{
  "n_layer": 12,
  "d_model": 512,
  "n_head": 8,
  "n_kv_head": 8,
  "head_dim": 64,
  "d_mlp": 1024,
  "vocab_size": 32000,
  "activation": "swiglu",
  "norm": "rmsnorm",
  "norm_place": "out",
  "norm_eps": 1e-06,
  "positions": "rope",
  "rope_base": 10000.0,
  "rope_fraction": 0.5,
  "qk_norm": true,
  "attn_scale": 0.125,
  "bias": "none",
  "tie_embeddings": false,
  "parallel_block": false,
  "init": "uniform",
  "init_std_qkv": 0.0315,
  "init_std_o": 0.00642,
  "init_std_up": 0.0315,
  "init_std_down": 0.00454,
  "init_mimetic": 0.5,
  "optimizer": "laprop",
  "lr": 0.00127,
  "beta1": 0.95,
  "beta2": 0.98,
  "weight_decay": 0.06,
  "lr_head": 0.00245,
  "grad_clip": 2.0,
  "warmup_steps": 579,
  "schedule": "wsd",
  "decay_fraction": 0.919,
  "decay_shape": "linear",
  "final_lr_fraction": 0.1,
  "batch_tokens": [65536, 131072, 196608],
  "seq_len": 2048,
  "doc_mask": true,
  "train_tokens": 1456000000,
  "steps": 12168,
  "dataset": "wikipedia_en"
}
Each number is 128 + 24 x the weight over its row's rms, rounded and kept within 0 to 255. Layers, rows and columns count from 0. Numbers have three digits each. The size before them is the row's rms in percent of the matrix's.

# k: layer 4 attention key, 512x512, rms 0.0796, rows 10-63, columns 384-447
# q: layer 4 attention query, 512x512, rms 0.082, rows 11-63, columns 384-447
# v: layer 4 attention value, 512x512, rms 0.0724, rows 0-46, columns 384-447
# o: layer 4 attention output (transposed), 512x512, rms 0.0777, rows 0-45, columns 384-447
k10 076:148093167134132123155122140116128123159110140151119151098168075130149147137109130107165124149102102141125126081141130136119112092092133144132112135150112146112136148127137167144130127160130133
q11 113:120175143136125120122121154114128132129125171144119127157163097134149122100100084094160112131122123124127129117152118122177097072131116157122108160190170119123107145131122144119120139112111126
k11 067:168127109136118127155128123083146148135093129116165160151156114077142131126114133141138114128112124141144092087166103121150136141106119159129075144104131110069094134076191133143160119082108191
q12 131:128093106112123123131126099140118117121135078122132135112111170117108130150149175152111142128126146127132106131117133140084156187130125094145132101064075130137142111108137104141123116133146118
k12 059:128139153159121148149126089110074137120112124136143140135145159166147124139136079164132146137123087150171130117115180172107169122139111108150119137158127105171107112090144134159126108120121148
q13 098:115148103080097139135171124125141128132135103132162110100167162180137091088115117113144106129143104138156122074109134129147122113131138124127145117107126113095140148113147125140118126122158069
k13 101:108146141144119188145150159134136127141113139158142128119133140087129120126144105136147115119133140150124117132123166104111102132116137113106120126142153098154134136146109105130115087147113111
q14 100:131144125171114072121121134147147159153129185093119154117115145069122119114143144128147124122151133137123120166106130103142128127167100119112099069117141153144112126141100081139155112119174111
k14 098:072152106155138155146140145127143134115125131166145126134125092154159175131130122118153110135089119085119174164122146120134112102094139154099164191152147146122133131164122162129150159155197133
q15 097:131142097131139142065102155135104141135123163093112120104135153153140112114163121126160131132159100154139155134138126143122120115161111159134118122127111116159111116156131126171127130117152125
k15 099:116142144147139136131175138136182110128123167182154114108110102146155116125121141092120130151111089104102127111134090148145074166099127127118127137152136131144148142075131153103132132162126129
q16 083:090094095111137125086133103141129101152108148141159121110155147146122123158146090161090120124167109149141139161102155142130169133123168113161146148117149096182132127145114169119154141072159139
k16 110:107158136145121138118126143147132118130109180118115127128158082134138122110120061113148125126140118128132159119120126095159116064141144147129128162176188117119131139125111134130133122129118129
q17 092:167152101110118099114138101181148119133129099119111115102172147115081149124154174133093139113119141122133115117119126142088162152138125115134144104101090121139153080140145101142140087134128162
k17 093:134139123128129123162141104062133121099170075111122127152102144126140133142130176135147129113125107126115105153110139173135123157089095108109109119096062112133097145147142145157128132128155132
q18 091:131137135133137164141128089145135111097142103122067106099140128101131132150151166076134127128137121086146117145134085133090158156158125077122124129100110128121134122124173113116113118204103142
k18 093:174086111129161122126112104097120106090148095138116093160116140129115127159130193132091133105133116118154098114133099164123122127176122095141127103133101139136132133110111115138097133113144118
q19 090:128078078120143109132102122135122138150145143122116112126091163107099137126174169128109151177117134118148113144151139155128150193138129135153129125126145165165139125127110111152126114126139118
k19 094:141098141124119117145161109139107138101134089147110133132078142129108116135144190129144158152138137142129099141142151164100108160126125105121124107098106119160109134129128120123110134149148148
q20 103:149079110106133118126153109131134137115134108119102127120117151116098118152136180136111142112113158121108141126115138151078149206129156071144156097084087130129133101084158117151133137136142097
k20 080:106100108143154105118125154123135158111137074126090125154128133129120119109114135162103109139127097118110147110129097155164143170125122131161141099107129092073144142114057101113118145104158105
q21 101:141101107126127131130104086126149127110143087107131139121109156110099129147139185166131154156128133120128097148110118161091186197137135092131130081066085142108141117099133115144143115124149118
k21 079:136093103141130102143108106147132141115119099105114128123145147158113165143112107134090099139112144103129131116141129190147111119148115100150121112091125124110141115127093111141133088181120094
q22 107:123097096108133121117148096138135134114141093126134145113099157113112118150157170162110157142125138140116118152122133147094156190124136085149138107071087127159133108124149114138141131146160126
k22 077:111144096135118126094118110152093109120168132087074086133131123114064138168134117148106083151129100179085093125132033096144134110112111112151132156123150163143124117148171110100141186121108140
q23 095:083123135145124129185123118152121137153136109135102112124129106100118134130085152090147120157128096147144152161152116158125153133145115081115124145131134095146111103106083125125123118093121118
k23 094:125151152136122136124127157171169111143135171108150146127161107136161107104103071126142137142147144141134163129122154080133110053180138112138140167177175121124142104149106159142135120129086115
q24 107:136079090102136139114143117137140119128123087133129128107098181127121130162162170164102139138113129137130110156102128140106142202141149098151121097074077123139138118108157103154117117138147115
k24 075:119143145119150103132130120076089116115121133110109092110144164140087177152127098143083104081155136136111153154123074184164110135151168114104161122149144146160124090173119129122115154141116126
q25 090:119160144147123127134117148119114143118104172128117134153149107124146124107101069086172111133128121127122143124138135113171114064131132148118125162179182122104107135143122145112116146112119121
k25 093:120181124124119130141114106122109152150165138130108137132173093074154157125165129129171115110132113149172116152139142141178136172103090156092101135143122125153132113122197126106120145131129106
q26 095:098136151151148136123165152106109167118134142148116088139080110096129102141123141093200116120142133161128126142139125115136107115146077127118155136155106157116153153128159136128081147150137110
k26 098:150089155133110126147124130114128138131133112167147142152141125134159109154145172129121146128104146100122094146143125159125120173111100116124114100107080118109120114086155136144145142148124149
q27 092:161123170089116113105148164083116081094136143128124131159108116139165152102110088154132081117175136129114116142135092103134106098142163100159102132192186124125128100100140111134123099124122114
k27 107:118099098085143123126118095095098171119134074140110113119072161127111156117130147139116126157137150120109108136130085169117136179089126139111107103082099149137119136119140124095113123143157111
q28 092:146125142118104107122149092141094108109116129120104146126164134083088148134143167121156119142149150097140132141128100124118162138125124105139156121067111154148122103150102100151115122169113127
k28 110:116157137156139137123146151150131112138122178112120134133146089144143135090107079117144115138142122105133153119111130102152117059129132153129134172159176137110126143119112115129133119124115109
q29 098:098130108123151127145111134109108099141170137142123089114103116122141143107149167113174133125133137130135139098145117112187140143128130168085129129116117156073091096185187160116098132172130120
k29 096:149107138140127081136161118145118146146129134114126109150100108140110116147104140093085122137139128097149132118134141143141107139112115134144179096109061107139152117118142093135107100114124176
q30 102:143127095113129115071134115114117128156130177126144085150152104120132130128112153141152083160107133105140139127115125103125125115125153098151091153130175156091154135130151148113116098108123156
k30 099:172147139115147137135155123120154128142091128136125110126128105137122148107127140145122089149129145108081151157136088124156094152132151095130120117106114116125172095143131119133121120126133124
q31 096:170148096138132143151102123149142165131131092109146162114168116141115149140132124106135165113153104131147089144116129110122139138147079133145111128096123135127118144103111127154131149130111118
k31 100:127180129123158159097171091141155124154113140120135058143122117131178157129168120116122121122105114113136122139164165132126121133150122116120111161143124092150145183113121133096107120125138113
q32 100:145159118140099111132149131098114091111102100137100104125097118119148168176100146138108134113117105170107111113165105084139108108153113115120147114127098123103121125096147129118145134114149144
k32 101:122159113116124119130122121120144180178162139100159099144142146116127135103113090140112117131103124136149128108116126158149103104127100161126130156158144118118146126122096125123125126098133132
q33 098:146133135148163098147070119170120145145118118165153094122148088125133130144125133153065115091133142119119125145114149144154164092099161107138164114146146151116144133119102130144146158131091105
k33 101:188138104116145148162175186112094143140107121088099125153119141114106124135082107152127113117146111171125143141099187123119134112147147115152114178150112124152126179184107136138148100076134049
q34 098:160114109118109140094111161147159093143085135102107099153156127179089110126132113103106147154094160156102125146123114162142156085123118145150132098128122121148126111116157128153138146155148138
k34 099:110114115143145133154146122150139149088137102098112119141106121109130105083125175119119100138133139164087158155169128135126152188093145140104148107120137125135158080083093124122118119155153128
q35 097:127109130147129141175121124140122160151146132150109171093122139129101129171135117126100128149124167094138168134176145185107175155131143127152120124165164133172127118158093173112097158156128135
k35 097:098130121114084101128124175169108081107118117110137130123137110102152133119119126153084160105124136146104112111148132119127138122142140123134160119128114163089118105101161116130135125142122096
q36 099:162120144145087149113125153122157152157112097168119146148138141146112145139111133113087134129089111112130145168094083119118098108117161163113110085150145071155122069122114151124083116101139127
k36 098:120116102097130129156100122188162111089151137153168109119118143157126124094143114108148124143154110166132160089128119133172135116133129156139124144129157127108132112134094114096141141084174125
q37 098:113083109103095151136158124137147131116125139109109143156139111136110137121142103125099120148110118131132138119132171216150131104171099111165110140120160119136137101157139094136094081138124124
k37 099:116168128102119107121101151112132140129123115136112131149122153091112144078088140110120133149147139111086124192143142119176115158152139132145130154126157145136155148114083132093137075146117147
q38 098:150121102090146103085161154113125102087119133074134115076105164088103140140135078150118121164145157112120145101127145082116090138130141115158138114131145143129124081128124132086109129134141110
k38 105:146146116128114090105123117111074151092111113143117117084148135139146176112127127152149111116130104142129132106161089126115141143110125134150132108127140158151126118121125111120110089144142114
q39 098:125096128105137158154137118104110159172135144134126153156129137114126106120110120123081142108098142106087146118147161144119087126153144133146151097135142131147162133125086100122129122139069096
k39 101:123139099129121155085123194134132124106140113098147095172143151142140132123103114105127106124135148133101148126100155148140067105150115126111098136110112138139107132116091106152149097131123111
q40 093:134138150129156174164147147116123134151121115093077132147119103147163127125140092103123147139139124129126127151121091168104129122148142142094101131151112104137113077148112150138096147167094125
k40 096:146106096127157131148120162141135144126156107137156120149119154110138118094117102114083123119158115167119099131143108207134073106151100136145137099128100103106128132088147148122083133100108086
q41 100:159130127133110148154120134128120071120139142154124091147150165109124117122148158103154134125098120111152113107103125095170110157108085120084111149143117123096116125126111108112143133112136117
k41 100:146142129117106092121088121129155152130152140120106155098142132117148155153113109141108133094137127149143132146117122121130121111106153126140136139142123110122147129172133097094127145141136136
q42 098:081118126111138094128105138105109157163143099176144131111090126099138131125139112137094131133134144100125110103168170079119095145110141113123161114144167160126139128147167126157129105131094081
k42 116:127147118154134144103135124145091115113124103116170126134142103172117126170078129155109149140108142148133143124106144123089078133142148100142088139094114146115123132139117126154119119125102118
q43 099:130117157151138167090098119128118112108127126142136117139107131103095108151143105123160162143114093139082138171138132142111116123139154153107087139098147127165069125145100109137123100112103155
k43 096:132129133118082096087110098123105112098131094171128145131127097139112117133118114120124132144084121200111169117090113121094157173140169089136113141116158152081124101113151107102100123106152133
q44 098:113162142124130138147140140129131121111133148142123118098131100129149158108139116132129101192141176143121125142166125127114136134146124126119118142122137153105178157127160169150154143129151109
k44 099:141144131144162129171131174134142130126170132126116145167134134142149100110103175174129153156158137111157165092135190113122097072186167144102118168121104097139130137126102154143138137099120157
q45 096:127138124119126117105107128141157121123121118162172106111151105088146128098156130125162136127138114107140135119107104127144141125145135115115107113135122149136152082110127137116108111169171141
k45 097:160099092135149148099158164123154132128097145138131150126139116097100091120137106123118102125125127115105114127174149123130112125118142094084126087124117065175149127113119147106147075164094169
q46 100:146152145134110127139140137097124131116124139149097129111113140148137094151104136142110128118135116122157137121160103108117110123129109093129145139119154161150122089104168147141124138144178137
k46 099:117148129119185093140091148123156125130124120125128108123114156157145139081134134119171133137127120100130130125124099138122109177139120123152166068151134162073150109079118158092123127147138140
q47 099:125128135151175178112158112104130114127170146113108141139118149176167124139147135120121070113104113127127105148138097125112104170158135128117139098124139147181138134107150150124121143149152135
k47 099:149134138091202148152169136103172121133166133114133091180124132127136175109125075129136141093173135129159130100098146128191098089137121156115140169109088135159126148074108115131123131106120081
q48 099:114121128130129160147141145115171136092134126142161117124156153123130144158138121138123138096140131116175114094129090080133131132099103129126117139113114136111158156117128111154130124104095109
k48 096:136137116138153137095123109124198150162130175117166131142120149129204126103117134098179163139141130104117120134113141134124103109124156108133120127079172091128097152138117137143131131125133127
q49 098:143170126150161152126121152142095182090100099103144149094119147186157136157148120152134145104150130127144103144111144097112133123124112127154102064151140121101120129110110118164129155099129113
k49 100:104148169144112166121179157129163130108108125137125112127151137085127121113139123151109138087115100126135114150078131108112114123126147168116116141148084082141148144159091149164140155086112088
q50 096:136095141103106076125158127141139140153101149105098163111137152083132130125082122132116118108114164158108144105099113168130134128120137117129139148147147145166112111157089117137138103164096124
k50 102:100088100130100122115096103127130119120107117126122150111145141114123133106152156125116138134127166067102139177156121153145121165072092149118137133087150153110147110123125142114117105123139099
q51 096:076159113139143119128139101101139145193122137145143132113127128143142118111127154096137138093147084133167103127133134107113173147122155128127128135086062096112106148115113151153140106079080167
k51 099:113136108098149139121143159133136111123116133133138119110105096114121111142130123110163123137120136137126113127105140121160130126134116154156120140110129111105114158131104100110091112123092096
q52 097:150160131129134122141128135116097116118116145099124125130107115127106095124131130109126107161127151112106160132191127098119132128184083162136112137128120138126123089156131131139090132159158105
k52 097:091121161121126060109126122131119112151154134122135126129150125133148094130167157157064150154109121104119104140097087167146124172102121144168142143119088133137128102132140149128120170145135191
q53 099:119117126129129107141143136156157132152116132120136120097118100131128114125114138105117139115139164132129122090084115160162114116121132128138111114157129125170127091099102077167124133125137113
k53 100:114143118128119148147162138130170149121124126116125135108119099134124123167113111161134102148133112139157153174155084158114144120147104133161093122134139154131137133154160186147108125104167089
q54 100:126145132166181161133079147125163150096095113149148097076139115158139105160118096092118159116163096098131127142174100101079128114116147105138114110141162145198114120117080144189094133143079127
k54 099:151130134129111140089132115110096090142112149127147128122110131144150108120128120133118152114078139118083136146109142125126130146125138134143102130140085150109107112072143116108080116158128153
q55 096:109117122158128149079095133149125129101149167127128179136126114128133096091136115127121142145105116092152111168147136104126102151134146107159138124142150141165157154124125114124112117151099072
k55 098:153102150117157127170162116141120114136138149134106086171127179148144135103137171083142113152137123122142129135097165139122099110113122108118088171132111142197115168106139118095197117116170127
q56 097:123129102146185144113119135118115163136133155129125097140133107153121121136124124089095136100179085131149116159171152175117113120168145111089125132116129121189112165121125106098140153135160154
k56 095:128147089119124148098132077098144075145112135130111123108124119119115148141129134173114131071111132162111154147087157168100118134165124095160129118140118192104102124136150155134069144164137110
q57 101:116144129121088093067133129162087153098083107130163145099122101117127164131123120115104143162174176110143146104162125130135147068119148123172106134136128146106115118127128163128113123133083099
k57 100:114114134164123132124168149126101190115084104121166144102127087137139093149124135144089166138128125134057086119143101107124113125123133128158102157112104110149168137147115124150123124148151179
q58 095:163117143121146161077159128111096107101131142122117125128105095125083114133100128127144140129138128162089167167107130128112107116158125140126094103112090112095116083121130105135082114149140154
k58 099:148133123145101121124093139083154125139131095135114138136102164146133152127123174086104104114131093092137116117149127164158148143155129115131132122096139114086140061142119126151132110114113178
q59 094:104110123148173137167105143125143147103155102141122127086108122084131161131107146117149091096118138122112123121135144162122140159068139124102177131137165120145101178157123180114140154125116110
k59 097:125130125146119149149138098153152156143115170131117111117124125104156135137115095128118164098122097151150110084152173117115112098133102099135111163155163116125147115132129140123105131103107096
q60 097:127122119102121167100139119184149107112134129185121125169175161157114134105124167135138182130056112155168132123098113085106151142102112112106130138112096153127126159130135151166147134093141111
k60 095:136171143127118115142158114118177094139104157136147133151145144135120120081141113095135136158120162149110151123142177125122108137061131149141152137144169114141118127141127136092095094138120130
q61 096:130106129156161170109130142169119126145124115114104118162140144162169125124159133125101118101157093162136108152148151154123122148144114104163145134101116103152101166093106114136152117085114138
k61 094:127113137126113189119145148135101139137136161120117146144182095108120134149127108139116167110098121133110102125119154115169153113152107175146102183120121119110122168101121093091140174080094092
q62 095:143125076097124118090118176119159114124106124138116108097184126145153140127149138152133113124165110119139141116154159122163127138104138095171167130141114119092138153111137171092132144090130114
k62 101:136118126127125132121135136118119117155128136102082128136162119122120132122130123109134094091119128137133133131105135153139133114128109104120143107165109135143156109139110137130125124132110093
q63 099:124088106125119134081121104123099140112132141144134059105121111113147156137148128146118117166073148148112115167123148179151133136129115141126124122143145142141096098110164125099148126172121178
k63 104:197074123118135135147137149130144154145120145095128137114132125102085132099111147092073144092153166120108152117147152172142121137164147104121161154128089150114168098167099111091142135156152160
v0 121:186135127119124125133143151121132146136126120107123131112103121107081111122178121112125163154161125140144115127124135108115104121137111132175123141122102151162107143131138183096140123084117160
o0 116:118138136135075153125159141125164145127131137125141085121126115142117118132025156108139143125116132099117095118144091106156109112152133100125130121147098135114124123129152124123137138160139161
v1 117:121094104119116107165117126136112109138119119114115073129148130158170113117129131111152142149098114113149136145114092122126139165127100144091125172089113125143185136119118067153147108119157150
o1 111:122119117110105141173116080117118115096132100098122061136103092107160132150111150113159156112138119146110128139066102105141147101126147196126166158157137098098143150135121110125131133147133117
v2 123:128127154136125142115150161118102129097120130142136092155100129106175143118146125156123127139110092153124155168150157122100089114104140149107142153124140135150095142156146149106110153170153130
o2 112:122146122100073111098124090144107145122116130109128120137124144133144136124111153112148142110114126161093168135137143159154069106100127051162134128124085151064130166144128141127152126135124138
v3 108:126172116131149097126160141110184141108140108149156139128085120145186134135133141121120115117127127144109161168123115140097138105093157141125130131147126133155095101149120148137121169103129149
o3 111:156135123136132136089114113121151132145138109127124113109123122137166123123026151125122148119120147121106055109142131127133122092097162125141158124102115130115135126129121150129128130146132133
v4 123:082106122155119097114119124092163130145142120107091158119128125119120129090123106133136126082101142150147176135089149150131150125112196144115145111133118108097102133157158147167175127089123143
o4 113:146099130175095116108122163110086142140155130151111177115150113079149115115223138150140134094109123110105089116131120116160103111143160083093161119097101117131140093148129106121129106148133101
v5 123:096144156135113149173145105122181138136135146114181149093134102148123107070182132087111115114126146083114121123147098127146159113111176127092149108119123100122144061116117117175133120136088178
o5 107:126124156127106146121157079122140071148133124132108100125137118130150095144117144132119113109098118108158117130113130104149095096115145194060112123133093116133124166150133132156098136157097129
v6 105:129090173172101169158050127162107123127128104091136129129131092153110140169089130093111133128100101145164144160117115126153120122160105108154122101102142113122150148103156121166132125142117108
o6 110:124110136118085136146119127138116127098125122132134085142142095105122134165164120116129120102137120126149182129093147121147142116134101132133112118137102125127136107137134124108121147115137126
v7 114:107149138144129133100166109125146103122142140149120150086116131119141132103140112144133153161148112114093145136154162102101163130118080115160104154121148146102118144124119110147117141085109160
o7 121:118175151139074141100136127087130136114088136115148054095139146126115123124121105118096125151168140121128174144118137127105146111113109140139108130170134132137109116099140149102138152112132165
v8 128:171136110153149103094087125101124141121158112165114158115149149127137102188166119100122098131157089132123139125142119121124147127125189113059194142176121156135071129142127126137147133136116073
o8 122:119150173115154069134121142126108127115137110148099187117127162108105162137156126142120118118118108127153111101164121136138155176134140181138148119105110130145148155161121122142114101113163127
v9 119:167108125139120123141136106103079169164072144151192165067109132136115126132123128141100135143155168139137102091101144135098121133099145122123131124171108135150124116093158127112158101114162159
o9 118:120113179162079115097127138140104149133105150144154129106132172121130084126062154152136144148104135123131150109134110137125058115104108140117092109139130143176127118120159111099124136112124118
v10 103:064114127144117152144117107155139093124118129088145095110152106105136103080092153134119173079079154094129150160119101131117176120160173128153101129086131137132132113135093130157162135121073129
o10 098:146162113148142156120113105129107129120110119137154094103110105103116102110135163125150136086132104136122147154073151114163110080151131064112124142158140134130114069141136110127144136139118111
v11 121:134090114086137181136147120142131105108152148157107120174095137109161122124103096140118113137150138121143120099113143153107151157090133111095137142131138136122129151113131144165157123143127147
o11 116:145142077151134128147123102108098137120166126116115065120170152138139112123109108109129136153148151083098060126151095110110146155127156104135147131129135152106142141125124142118124097123173130
v12 130:095129133112119135139098143118139146119146151092129145092174110144114113081125109124119153132096146140123150131150108129144169165071156109119152122098144109123095084093095134130086102103077139
o12 115:160121117131100144164118129167111116130142099097132080146122129143120121147155077145109107146147119156115102104130170143077100128110139185114123132130142110151109106083142128125123127133113176
v13 128:090101140122149128076126118107115118124116166093130101100118133099072108071181107106118139158065139167123123134094130114114153150115128102159124132115127120131119120118125116125088069100140127
o13 119:121127160137075119139106115092090111122118115120158124114096123124088164139103137157135119152140142108111050110110148084117104135143115125146139138141137138113141072101158127115141113158125154
v14 113:113150097136131124152112141110142164116121085131143129124137121156126131146132148170162069128123101144126147115128152105163129129141109153134152115135111153147156125145094165094078152119123120
o14 102:142112116107097114143112144126138083172147114123154146141140153116118106136146170125163116125122131167111039125145129124185122135173120081151136134130113116110146137106124149103129117140128097
v15 120:119118137142099137137151127103128146132090149166099103140143110106151121080132138125130141063102104113134132134119160077121125101120141142078131155101131150096210114114151086126125129126122156
o15 113:101147139108201112182126113109135121134124183146106177129129120128094119128207113118117117097109122148120195132103127107146133132128141074141112116105137123107129138142114106146126132118098128
v16 122:125164147122116135128129164125116101104132138103120127122107132094103167127176132139104116123154127136141172151123120124129082114119163124117106174133117141115125114143129133096178131088155147
o16 121:125168128119156117170130125109127151132127162141146186137081118103131152111054152147135157097099130142103043118138120118173094122139135018155134139111084139100179079153121139099106145123136128
v17 130:087102108143131132142119157126117145117130111133129156142121120092099130072134111124149100111108156067079169122135129108136083099109091130166177085144130178095091114134134139125098132141129101
o17 119:132115126132091123140144169142156169107142120130100151147130148133114150147156105117130191113092138092118163151152110128117078141073101098140134117143113179135145164104123142131108117102135114
v18 127:079120099132084150135103105104117096107091123096173178094092095143094119108175113062142104113126171134082150109186131099157160141140114115092176126155148139107138152111124121148132113140178105
o18 115:117121141143040112129143095118111111152122155107169061117160129096120147161184147134141126118160143107145139130130107108167099145112127179116104125143122146119134175133123141121116132098125104
v19 114:129142111149108143177118160134114164136119116094166176111127116093151121123090167152119105132164137096152139107108148156100131133103105137099147135098101122105080103121117105188138124127104139
o19 101:141140115077147129159128125123095124131140142114104107152103135140098099115077148095135128151099138125142117157125150150074117116155132153129145146133115101174116164107153140102107133127106155
v20 130:113137165167111160155136134126112157129168106165097116150142108152089112137127124168108127083105122174160095153087169144156139109096167174112149143148118172163100118137121122169160125095099118
o20 111:098167125179152130130152128151094154131129157151128162122132121120147105128215169147117121107112135140139138115115162118168145108136117092144152157126065138107112123147151092128156139112134082
v21 128:142104077117090085122138103118097121165092143114147114129142135097105107144120094197151128129109139123069172098119156089114115115151115108152118128146124103103145150137161087129150121108145149
o21 120:124155149125132123099130136108116145108097167122118181120139128121086127154040146109172151114091124131157155170128128133158104132138110072171123102144146146134153105122120129137131124128138124
v22 119:109150169154110100141150128133149142130105133181135133095167138123162128126106149159096161145121111135139137167168148099140159140117128102089148120076118104134158149142139086145101106166123091
o22 114:118138111087122125154125107141107112160086150138098077134099130136102121142094097122077094126163124186153163141077176132106178109147139212104142133147116110147123152119135129150133155127112142
v23 120:170102098105127131097156102116117162161131128066070146085158142138140122164066084172108170144145136112120131140159104087145100118103134137142079155124120142111135160116143151090134138107143120
o23 118:140122083132207139105123143163148189132108102139115118150136161154089125108198085123149101132140095132135149132144104131120116132098130133065099116131174104147122111083133125110148157134148160
v24 110:072108180155104158130111136101121095142133150115146137162085096084126104119189141102118140127147138138115143170121146144133150115123161102116107158124146113115103120130125125182131124144117123
o24 105:124147164133077131101149068074107132127122126124149102112157117132116132125084178127147110112103161077148130167114147124144092095104136137102097147131066147097111171137129138150136144138103139
v25 113:153114124107118049126149095123154087138164137109136154122106154138107132144101149109139159137154139160153109121119114123116131150100132094125161127145145138151132179167114136081141165131150134
o25 111:132110134106084133102118163158141131140110113115127079123111130121152136088009099148121124128160111132130131117141122135127133153092138174099140124121152113140159116139138128142140123128145118
v26 119:096135149144122151153163097117142158102177097129150124113107128105147140106117155133079118139106164129104107139118103183105152141085149121117119109125149067210128106138115084125112114137141135
o26 106:131124119113217134121123082094107116147144110107100151121147123136122112133024155102130137112107135150136083146129116127106122119144125141137118146122156115169111113130114110123133113136100128
v27 120:197150109120131146168118159125121113154106134085112126083126150124111077157129138137108109186143182118157154082122145113158138139130115102129145120104117087147122172100103149097136100147163088
o27 113:150107090102188091182088159120138115152135141153125185146151133126073131127089152114160088157144101136161038119124093136128135149155107080119109100136152125145129092124102147096127113104136147
v28 122:142118158127112143144113105092142121131084127122158142151118080095069139118149117146108149117144117152127115144113133139112122114098157128119116118125121135092082153116146114153149126132162169
o28 110:127139119136136127131140125145136145137097144185141177146141117135128122091136134135127100137100128084147062101137131087120085099066149083105078134108112156105114124107147111149135153098143183
v29 116:150134134130140122135121169087118123113148139169079120141121112103137148143170108154095178120150073148135166137134127132100102125145148137161086156132109138094103125141176211146129124117114144
o29 113:170150118144074103140151123097133137111120139134147160129127109141143142127167113129124146133131133113109102114141131121127129123154133026160134127102093130103118100113144157104138126103109122
v30 129:132136118133098157138160118108150117098160133098125120118133123099180081127140112147151125141151180118115151136098113110107108108120137120101114104106128138156097157129130115110168142160137123
o30 114:124188107104172099117145086145129166131127143142096106135127122137054131137045099124153139139121123113146105159103102160085115150131140137085122123133083154121124103123149140118155139157155143
v31 126:130131131141128159129157145161093149129133134161161136111101139108175119125096138145157118101141117128131130124100130121115100089126123154135046144118137127099161147113127069122168141119137168
o31 119:112146152131164154107121108132125139110105152097115066108112115120102096110195116106131174096107146149142231146107140170106116114136133149163103115145145142159153124123134134119148146153139138
v32 131:137171157122091095161153100133118092094145104108117085147132120145134130159081129147125143119149158202138131130108119162109154169119142116126128173131140133157109145123099142140156165164106080
o32 115:125186111127155148142122095162131133093130123110124116115129095115164122108016172134110124138156106148126125125122158153150154136148124097152140129120148127113116082123114112139148110098116071
v33 121:150125104166130168107163152094119144093103147095119185061096134170120126136119133109117119113177164131121086141108111131139145130181177133118105083170136087156056147138118173109147160118156139
o33 108:130087145127159119076113099117088140118164125159105100110096137127100125133197089155140124161147110097130084111168104142139107120174120160126114116119140152139126096138147128097113146126147135
v34 116:104106089140132138122084124133131108142092145152115177099119099079128133080142131082120162085132155102175091164129099140082119139111156140153137106112106131125142106130122121132133103153140107
o34 109:125094113158108131153107156139117138167111123138138143081138100129144123122140115125127128099115167083113137130118140093075122145110140146090145145123113130131117124176129117151151144142101110
v35 133:126158119135106110151135140095153182126135138157162200115140112147152192123083147116120182083137112129136146124139095089145117122129164133146183087128143165113132099139119145168052118164131130
o35 127:147130145067123098145125109156121106107110136143085093146117138174139159113167083114116117128104116102127137115151104118132121133163155188106156131106132142139114172144142142140134174131125155
v36 104:193146156104113099154117114142158147155132124155131142117138134131117134153116119147080115157130149155134090110146136162146109149129143114125117071170150157143112115152162135094152101128141167
o36 108:122129123132168129102129164152138147140129146163109206119162148134124105120074125125106129129107129120134109109153127114108112116131141157100116111118138123152131115116124115121124117141127141
v37 124:101112060162128160099107168119123092139076140092127160113121115127138169119083139125115139084111171083117173168119157102108172148141142125119099119159145120133060122153104152145105141092108125
o37 114:164091124100105108106086148134097156123123130106132072140102145085149108152168116139166137099136127110096114129126141131138116111102155104147124144132140106137155113154092118129110113114138152
v38 116:135158191111142137108143118132150119094107150155158109145067131105139109139171137103156128148114130145139091126112087143152132094130119153128103121159119143135127120128118124104143155176129109
o38 115:124124164146160143108114107138157120124158117115141161096121123156097143111142124124096117158117151100118104110150143148152110141138102145119145093118165158119108121123126138157152101143132117
v39 123:139171113160157101104142112115170090134109143056115153094110116090129121139083166140140140166153151122129117143146181113148173119109104149142131123119122119139089145147075151120175149154150139
o39 122:132153143117143137130115172121090145169106102129141158117103115125123133120085129119112110138149127118128081131143136103128117104109110142126149128153119116139132110116111144132148126179107155
v40 129:165099072127132083124119092108128168115108131146140111140154134127189159111138152131165103083171113163109137081132137108102125144126148134093144132139133139063128092117119115091134108132140147
o40 115:146131200105090107124132091117116117121108162119149147099112129145136156103043123147135125142122142112129116114149120158103132162127160141169150124127155130112114162135139178109131124118094137
v41 113:124138151143116092160093159151138116131128123085174137185117079104099097120131144130168139136162108114144115138112140116141108087151151109123138112127118159100112159146137116133172144159127146
o41 110:116127143132039135151161135159134104134128121139137084150135083130136121101117136126130088132083114086176185156125168142158075133150142139058119124123059148120122179135157120175164154128128147
v42 121:115139123130110188084102129136169085138121130152158114116132123144133166137138130074107152083124190118185105130116173116137148151142136143113144121162128082132120078096121120139162170169145116
o42 115:105135087125199114122139122139110125139152107113156171108135123126154129147183138152105121134130139130102096083128126101097152162119152184117127130107129118135130113150091110122144138152124107
v43 116:133119129128145090072099097133135113123123118184134088148115131134147114152192147117125110176092090068122145161155099148132156123111097129133132097136108113168133126117123057147133120121173163
o43 114:143145146140173111116129103127144126141139103128138177123118118127135141135064151117114137112092138132132055140121111093168130115076123148148142135144136140135124167133107142136136154153153175
v44 112:122116183096109182156134111134082103116159131160115137185124106114123127159117132115114112108111117207164117130114121135147151155126113107144112133141122174145126125086160127133116143177151078
o44 106:131151109120097115133143108123089169083159177151145098119182130137125154144071132126113117128142124085114107139114112110126181142160143106133103128154091151101126124125146122126124129130153108
v45 126:143114091113125090173104144142103117134164116101119113112133116144102141133100132144142137135146165143132118104119127141131126151108130123141132129127124148103162139137127136094110166126136085
o45 117:130109099129110152152110140164142120132130133111115080127138139121151110111094164142151124126119117127121184156119122135133138151164157153063100140126127106112131169138142105107131126099115077
v46 125:105116124143116105121140142135129121116104158091101116093154131148089153117116117149119122127129112158124112132109139134097098127133114135089148092121151119157182148138113070137149134102170130